{
  "d_model": 896,
  "d_mlp": 3584,
  "norm_place": "pre",
  "bias": "all",
  "tie_embeddings": true,
  "lr": 0.000812,
  "final_lr_fraction": 0.0,
  "doc_mask": true,
  "steps": 13880
}
Each number is 128 + 32 x the weight over its row's rms, rounded and kept within 0 to 255. Layers, rows and columns count from 0. Numbers have three digits each. The size before them is the row's rms in percent of the matrix's.

# up: layer 4 MLP up, 3584x896, rms 0.0381, rows 3088-3112, columns 256-383
# down: layer 4 MLP down (transposed), 3584x896, rms 0.0708, rows 3088-3111, columns 256-383
up3088 092:164110116099106072091178095158128113169159137115174121093081191131071085171136093093112136116120105092145166120135090145119132154141195201167100150122131118160106170123129132156114112126122152098101075124170161129059149153103115120102118108095116090174121064148115102174127145130161122108177171096111139110141130113158106113180137120115185121118148151105145106141172116119120098135143
down3088 094:100148125160102089081182106163117123152166051165058157084166182113064156153196107044164082158133104034154136128140125117141144152092147154108122122139168130151135084086134173120132102094093095070122156144166136175145092096076131116126138145133107133155179131126155092196082187168134171143073113145153089121118146110129196113162111125075115103111127081166124132143164156102130136087117
up3089 098:169189171148124127143150129143121135052178163108106153154175140153097109112132098155068103162176165153122111134126125154060121099121073154101127082174072155174076156120098102132164166147119095087130169148173123159142102130185128132152171152147059073101159127112191068103162125105106140144150118122131122060164169130120160168116124165147171121128175124146119144127131158100133085173138
down3089 103:155126032146132144087120134144127080083134121130116109126137148182174203106130094144049148074152143102182098121066129122147085137122152155145177154130138090086147071088086129139172161093094077111161127094166132129133137126180175074159156178158177141131136167111092083076137182116117106105078147153117071075146131127115172139235156113169102118142133057083114130141082198123132132101133
up3090 098:124132150120155100100136162154165149130111181097115118122064118134068120169113119147138132193154125130151146112112127149076138145123135135087171132168148143115100112140088205089107113132143147110122114129125123119173110127114140103098151102088163142124111112139155120100114069148113182112165182134109089142047131122160059103151070146133108098111091130117083131138096151100129150129063
down3090 095:162108165084093152142172200124151121155106133150079092121147164102114167117152161068143091069143159164142143111145132111095105098144084089128175165122136184123092126167098136094125171125145140153114072112112091231123135139069100162108100166090201162157170098195154077139182201082096140134175112097147180081142163158156079162160089100087105134137169127102186164150184128130167099145106
up3091 096:158077110077075187120102115188124121125105137132129134089165199143145090128127145155088119156118115116120120118110123141132114115211130106134152152130151186165095181112070138118119055145096137123162152126084089103135091078173144130130080107125135134126124112158153161151122139128162128149156085128188133186086144088120124093213117132109151118128124088096123138141125108119098142125114
down3091 094:186055125130142151105132168153133131081084129102088110140135123043146148139076141131129146107165118154132070132190152138154066134173089161162133110120169113137140086106139141131120172125030088053116111067176118156091139106140125183185114146133093131186111137154198164151124142174121100097130177121138103130067119173142123045128173136121143137180166140075130109127104066101093110114194
up3092 101:136111110133160184112184148107148113079118106149128112112138154158145238140098209141108159140130099131103118134156144166131199090127122077102177121143128102121103070158156074176148079167134030093102114139119113044193124147087102098060136122169077100139120081124123135100130181119143142151121125142136118140142097088102134142066100109142127129098142139120092168112132072171161151135136
down3092 106:073137100141140176105187153130158136067140147149099069138174165139132155132113144163114161145121141158139118162118149121190148129112155040105180106066134101161117132157141138118111068115107135167122171147151158108223145140148121130103192104113074093172180130169105131130106153141173150129150151155143152096194173121117133129096111137113107186096166126121064123115111101148116121132079
up3093 097:107093158202148082152116174083123070205164089105147171085063113148138120088107053116182100108181096123073147130113111089101089147116113130143125174113131150134091161182134163083128144130085141192109134146162095129103111131135120112144129095116145158008121098109136096191138124162113122155195155104137127120177117124161106098094135078152147117098107123127110080135156095079120192149111
down3093 098:122210086097131148096068121149148132188054130134132142093204169082128155094153116081151152160116139133145114191120138110167073116147101114095146151157127137115104135145184154117109140149138084105134101175139164095128131162179137172196093087095134181112110119135156112146117128095168186184106129094100124110084142084163035120098102057199158188162092160172108083092114115115110129146149
up3094 100:132149126133083103152150142118085067135122118086122163102154063143121129132131125134078162115107138134114123159171133126168123117104168160172170132132104151128143121136108128177130113104137132125074106151116144119108140127140135151100080096101098115069085132117112103121141126169135132097165071142094136100132172120066152162146099089178078194134061155172102094124180123126150108130093
down3094 102:126135160092145167125126135118097083112139121126061130154174142161155150143212158184158131138108179130140127138085076151127110150117126079148124139098180116187075094147132195171086103133100140126171100138139134182109069113190195128088047084124086127094122113147111132161148144120139070123098162156146170138146108128077088129151168137164134179115095149105125063111205159111090106170152
up3095 123:080135230173098133102038061118151158133151135066165157125115102134110164065124158104135100141149160122127104156128142139122114172156095143133156145169081097089154158143121144110134151143097095095192107144135163060093129117104095105089177125111133140131140100120164150170127196134101151157161155114152149122137109116146155127137146122147153117145179081141099085111189098101116117080134
down3095 108:112095097172193118117121143087108145165090152050089152100118163091152131117130122114101124101095116085154154141106185141187115114087077133081139161086142082100139107148169121126130178094152076095137159112141113067101093117121131097191080130077155103109179140093145121137174175100140217162111100142181151179087118108193078093119167125115137197130116094079104132123153113128100156093050
up3096 090:141158088111099108107163095141143116084065159117104129099126087100138108006089105123162059125150138126111118107138153105090156163151175150094147134135128123085175155172103117106068211189095127168092156171092180097099094153169142114177150087110081157190164133170153138201154081137137104124121115103157169170117180148128125115141168095058112087166144141116113140132144135103183066156149
down3096 093:110133124140200154176164151138149137094122130122123076141095120065145152102175158091087128135181131091111120144093171168135100097149138127109115134121152127125122141103130178125097146044123074128123131095107163117114125076139131112151114116142166099138062155108120155137154156141156089170100055055145109134141095144180105152136114170117103155122100124181197115090081103154157172099149
up3097 102:183153094132108131128088120138186149118087164109155074125124135114127095142157149046117138129147154159124166034086105154128141108154094142156175124114140116113178143141202102106159088176128103078119175055172156078145168181091108187125141149143106184188106121122082133150127155170171143125095107137109094056046120080070134161085194084145167095129127122143176091163077138138107168224062
down3097 100:123155047110174141164175184100137114180150121067077107065109126074147126118087090129128164109139159111187167140094137091084179146118167085117128177177171145185112178139191128064119175094116101070111158104173113098155135140145065161093091082134153122101085114121051127119137110189114107138082068089073115094115085124132052099127108100114179115138175107162120163133053116125109112163136
up3098 101:182091136150147174188127138108112078187166162082158153112120171102128146074158122171200133104131141131064115064196092118181176090101139126172176169117071137115102153086094054099117117095157112086093159155095149045172082143108161099151073107118146138136118139159108080128070159098164095115104105109136150174100146137138127142183107087180196118118121122043130161160116127170099142123144
down3098 101:110123144140112145123116102063108138102143141130099152144139130141095082123184162094081151145138131083186125078145149191186096124073087086124161109127106165135119113135093131098192150131107019123126120163139094115155118109169150088155109087152120101082138136139142160185114165089128113128136057093162145127158068161174134105169074137184139140162100133092121144140112122072116089129098
up3099 095:092149166180182157114157120234146131130132171156132127137144145171110121159146128142129138179107133166133127120092143137099108124115154136099108136147131108213135138136157076136126067153143162111113149117102216133196143085145136095210098124133214197150089156132135121093193096174084181117120105106105096182096155140067106102140130101079116054120076093076126132107104118155079156173058
down3099 095:125145133101111096164078134174158158124125157111147098134159116154138127144160133165102115063137154148139033152122080170107129112148076122175123109117105133174120161148171102129152116143159148112167097141161180100194118118139079119069123098150148183164154157092163158177150165147107159165127121156120133119141128111088119101113145121160112078088101101028071127156146147146161162136089
up3100 099:139160165112041153124105139115103087119062132137156125108167123141111177155116121071201170117172132146084141071113072125116137151126124122060109112161200188150123148163103197111058180124030145144147129126121163102143168126137100144158134134119116132170146115080132138165058105109126178068168221131108160163073116106146116112161159153134109135123130088082147137127132138094116118069176
down3100 095:099106160066127103161124109142114112132126063138103167131120159157121136132082080106135182105102068125210157141090088139118171124134099143158159184086152168126138125091158092106182129061089116147059171186120121165127120130113135164130115156146093168123105155094090109131130101181110147110115113117135118117073158188187176148156098129171107119132095126125174158160132197135093135127145
up3101 099:086156125105111130119119144161105143155101101142178144103179109129133166128116120169113104143133111136081156114117149132118132097148106114100106047159091173102172140157096130142180151128105144137085087165173120083138162089136129108044215106143072195120130169146141078099129118069158142144119098077126130147106155127084147112109122121120148135114180148138073139035123145106156068158118
down3101 100:095098059106125074200046159172139172131153136156185116105105186146113149136146132087121160115077150148108139126071073087139079093172140142105154115139089103121168114134070107137140106159144123104181109171086125124099137109138128122131126140145100137117079111155145097109177116176159119153097130122135155136117170139105141121143135088089146147136078178071114134107140137123153141128157
up3102 098:100199129120164163107129147081108159145077144164117103113144155128144121133119129097145203079084111150134177161126165181106142131124110182083103165157112152064144206134072071061116101087083111153146079152147098104138140109159124172122082126117174175097111172107153128134115151107117071092147168092136136133152124150084110128163123128182191078143131118152123105156144138146110135156168
down3102 101:154150114125114148118179100140130113104115079152136143111152109148093105149178190169114205088125164095142173176157143186107102101079124156130167115086112154164126162100138134136064163108152140167098095159122138099175129103187165175095077134154123129128089125106141097125127121125221078090151119101145097098114091096138131121087142124156169123168169112103130100111139191163180168097108
up3103 096:153158092138178127133157164114154076059119093098101104109149130105108167140217139148078083119108121173077100193120160177150120092207110107131126159067147111121122090097120105160130149091080122087097122090125231115173085102132095073122090148083090072055148119199173108102104147080100137116102116146175173134109121141089150139149143111093136115137136090127119162137088083116217127078146
down3103 103:080153086105122126064174131096138133105120102176078137100097137120111097109121173110064129122098171166113129177123122136136102163156110138138107140157093106160154169106152143142132126098185157102122129155148190155098077077153130154119064158125067105131100057055136170102163108129169129117092100189072072169059159107086148098206203104163100147101146138117121141156142135144122167095161
up3104 101:148122078074144120151147127114118131122148191112123179096131100126149132149088121099111154075146133122152150105121115111136117125115126131142139160200089129143146133105151140146139073143051131140098158098117153146129133160078108120139107173091152154161182160040092161129186076127095147059110182098134133132094154128075133126127133132119156130141170113085184126132162098161199181133125
down3104 101:067106161107162110123140157130153137124103172141171130137070087168113093106108070115081118109070155115167123183186168130174165103117121134152096158181151082112146177115124176159118152100178138115154173166112076140169127141105147129094171138070063180109120131085080125116168119135162166154089144116124127092119199140089109115157111122222165127141133110101123179160100106139151148151135
up3105 094:128134090123069155134091153114089152150174068152118140124136165074104152156156088101131141173155151107162130145101150177145106104131160122130094136142109107152178110149072120110150070112068157133048145117145144120094103157133105088150075113130109132093132179100158091164148095129111132124117125134135194126134196152125112123146141079165126112104118123090079131108102128065167145183139
down3105 097:187153100142112091166081114120112169128050144133108070146149204123156119122127137109099101161153132130159115109160165129085097170063143133109172083098100154188113104113131141147144157106089149128153111144212170113168127132196154103092144151089151081119103134112109104123134152152107112104130124172148117143100081100068117163085087108161124115133135083171083165150129075071138116100169
up3106 100:148165071130151143071141161131078127142149104155089145166126107178144089179143198113082148126067109141131139146124125181160125120195122148137136138158131098156091201063156104121109116167118105174094129128117088111133132107135203161141095100197134113075131178170092170207132147147147145101093137042100103171134136128138090191091172115130139155079118112180151098153191122119160118141116
down3106 102:137071117128106126114145161109101052184109103079140163152164090157183152121076089120111123167057109103135131139109116153165150094142125166190118131047089067150139183136162112111129106159134064160154128144087159098089150090143206142118094099103144093097138072145134105121156156147132155082031118124142122129169124147103112160161183194146118079077155091165088116081147152140111149158130
up3107 094:125179153111155173168162127199091130119060140146164156047140121127118157121184147151135058200043088139116158138107143122142085177124127156056089109080162148129135147151086177111116170139081168113143070087113129184175164154138154128110095165095139128111104120139114120113131089152133125152120116120095175207113118101125122173134098116073160131157101141124133124203118138154140105119117
down3107 091:116065101125132098144060192168119135061121093189148115176049129141038138095129142144129099221155148121073128075082096200125121092071089137101141135096087186099104175155168122112097169172074138093070143170170205095080094156169108120153111134162141169142124104092147169118088161163177096148094135100173146097096106109111143112114133113148144152164144134144095150058093115137140125142155
up3108 100:130085187128147146079128121154141105154124174172147178046161071185054080100145101148139138136129167102107126088106090149083137154091108134147142153142128170168089091122074179089126104126129124123119150102143089084095125167125104083140132183069091093109114125117073125121122087186124136065096167144146117119144097175168142169095166138108148138080087081174124169183115135206092147140152
down3108 100:194120131152161050111185113131167149090166167165128145133139132084145140098107098139102075127172182126126125090160170138092111136149149209130082167155094176152152119094137120136104156115124133140130158130099027163157178105091106102131106170127053094126109108181116119084116071118153145146129114169162148130137145177122161138086123136122099107145139091079094133122122165112120130155117
up3109 089:180156122106095068193155152115126131047085164138115113104071133121090140132162133099149121109130124119128090118180154110175113178150138157094153102162084167081090089125152098145188145131104135112170140182114127142146168153075130119124137145122139089060096125138188100121057122062158083103106143133183099107107146108168114107147115118173060159156166175116160085119087143126132131175153
down3109 098:145115134177135052142119101141134086074113137171123119139157123125109192162133103122066109079221174097145131091207184197147106125116111091104102106126093157089140142081096152106132165168147135086113127122151143109148105171164146133176155145098124068091144108095143122140066081118180106126130100117188113076133158007136118129173124109175141146118131201073170136132093170117094112170088
up3110 106:184170142094100087108114140053154123124156111159089136093167100103127151150124120082121153104115116140133083092134143132099152108073119153112172148103135127092162149127142107116086098186095093106163157141124140143157129137133105159137090147163129126185111124101138172129086071127073160146171082138151142135096129112099132138241119196176104132150094146113147175101068068156095174105103
down3110 106:115161084108146090111122135167142099154078112137123136113130151121127139118097059130115104144090113128156124171124128162134203070138117132155122114158116126177149089129131094139145114125110153131096130097158114142132154047153116163090182096124086141179113104141156171147158139146117134155113124118094144124087171081101118127142163115081148135088127111106143133093065107128142172079115
up3111 093:095128123120146133113072109125140126163125068122100140111159165149146102128131148120140135087054108062111129125076148145116137131121135153115124117154070112129099151129095138128099138095098129133122074133071129115129115153094092130084149130136082121130113115118112152096130172147135129068090134136211182136125146119137110125126127110123083147136138071155150116161186133135082182107176
down3111 091:105154152148135114117135040119166150106131101105151088142108108160184107120182155144104096150091180118090088076105117122104114102108144142125132108065137085169095133082109114134115096155081121144138153152080133141165159157174106082156173133136145113107098155155163128108032148131133097117127120140142134054158078148122107145107145069168168143139116135104084142177165128137104152182143
up3112 092:149126135128077114130115100119102157114090119176116110118083110133126164109118089176143135137097119122118159149123134168132126100160092091208172172116123094126073125177128094149129151128118056152114157126132132138135183091135128162170146154093114093134147183177140122167134093178177125138080115147099148117168117138055187176115080073134194169107090187132115120168119098193116112041102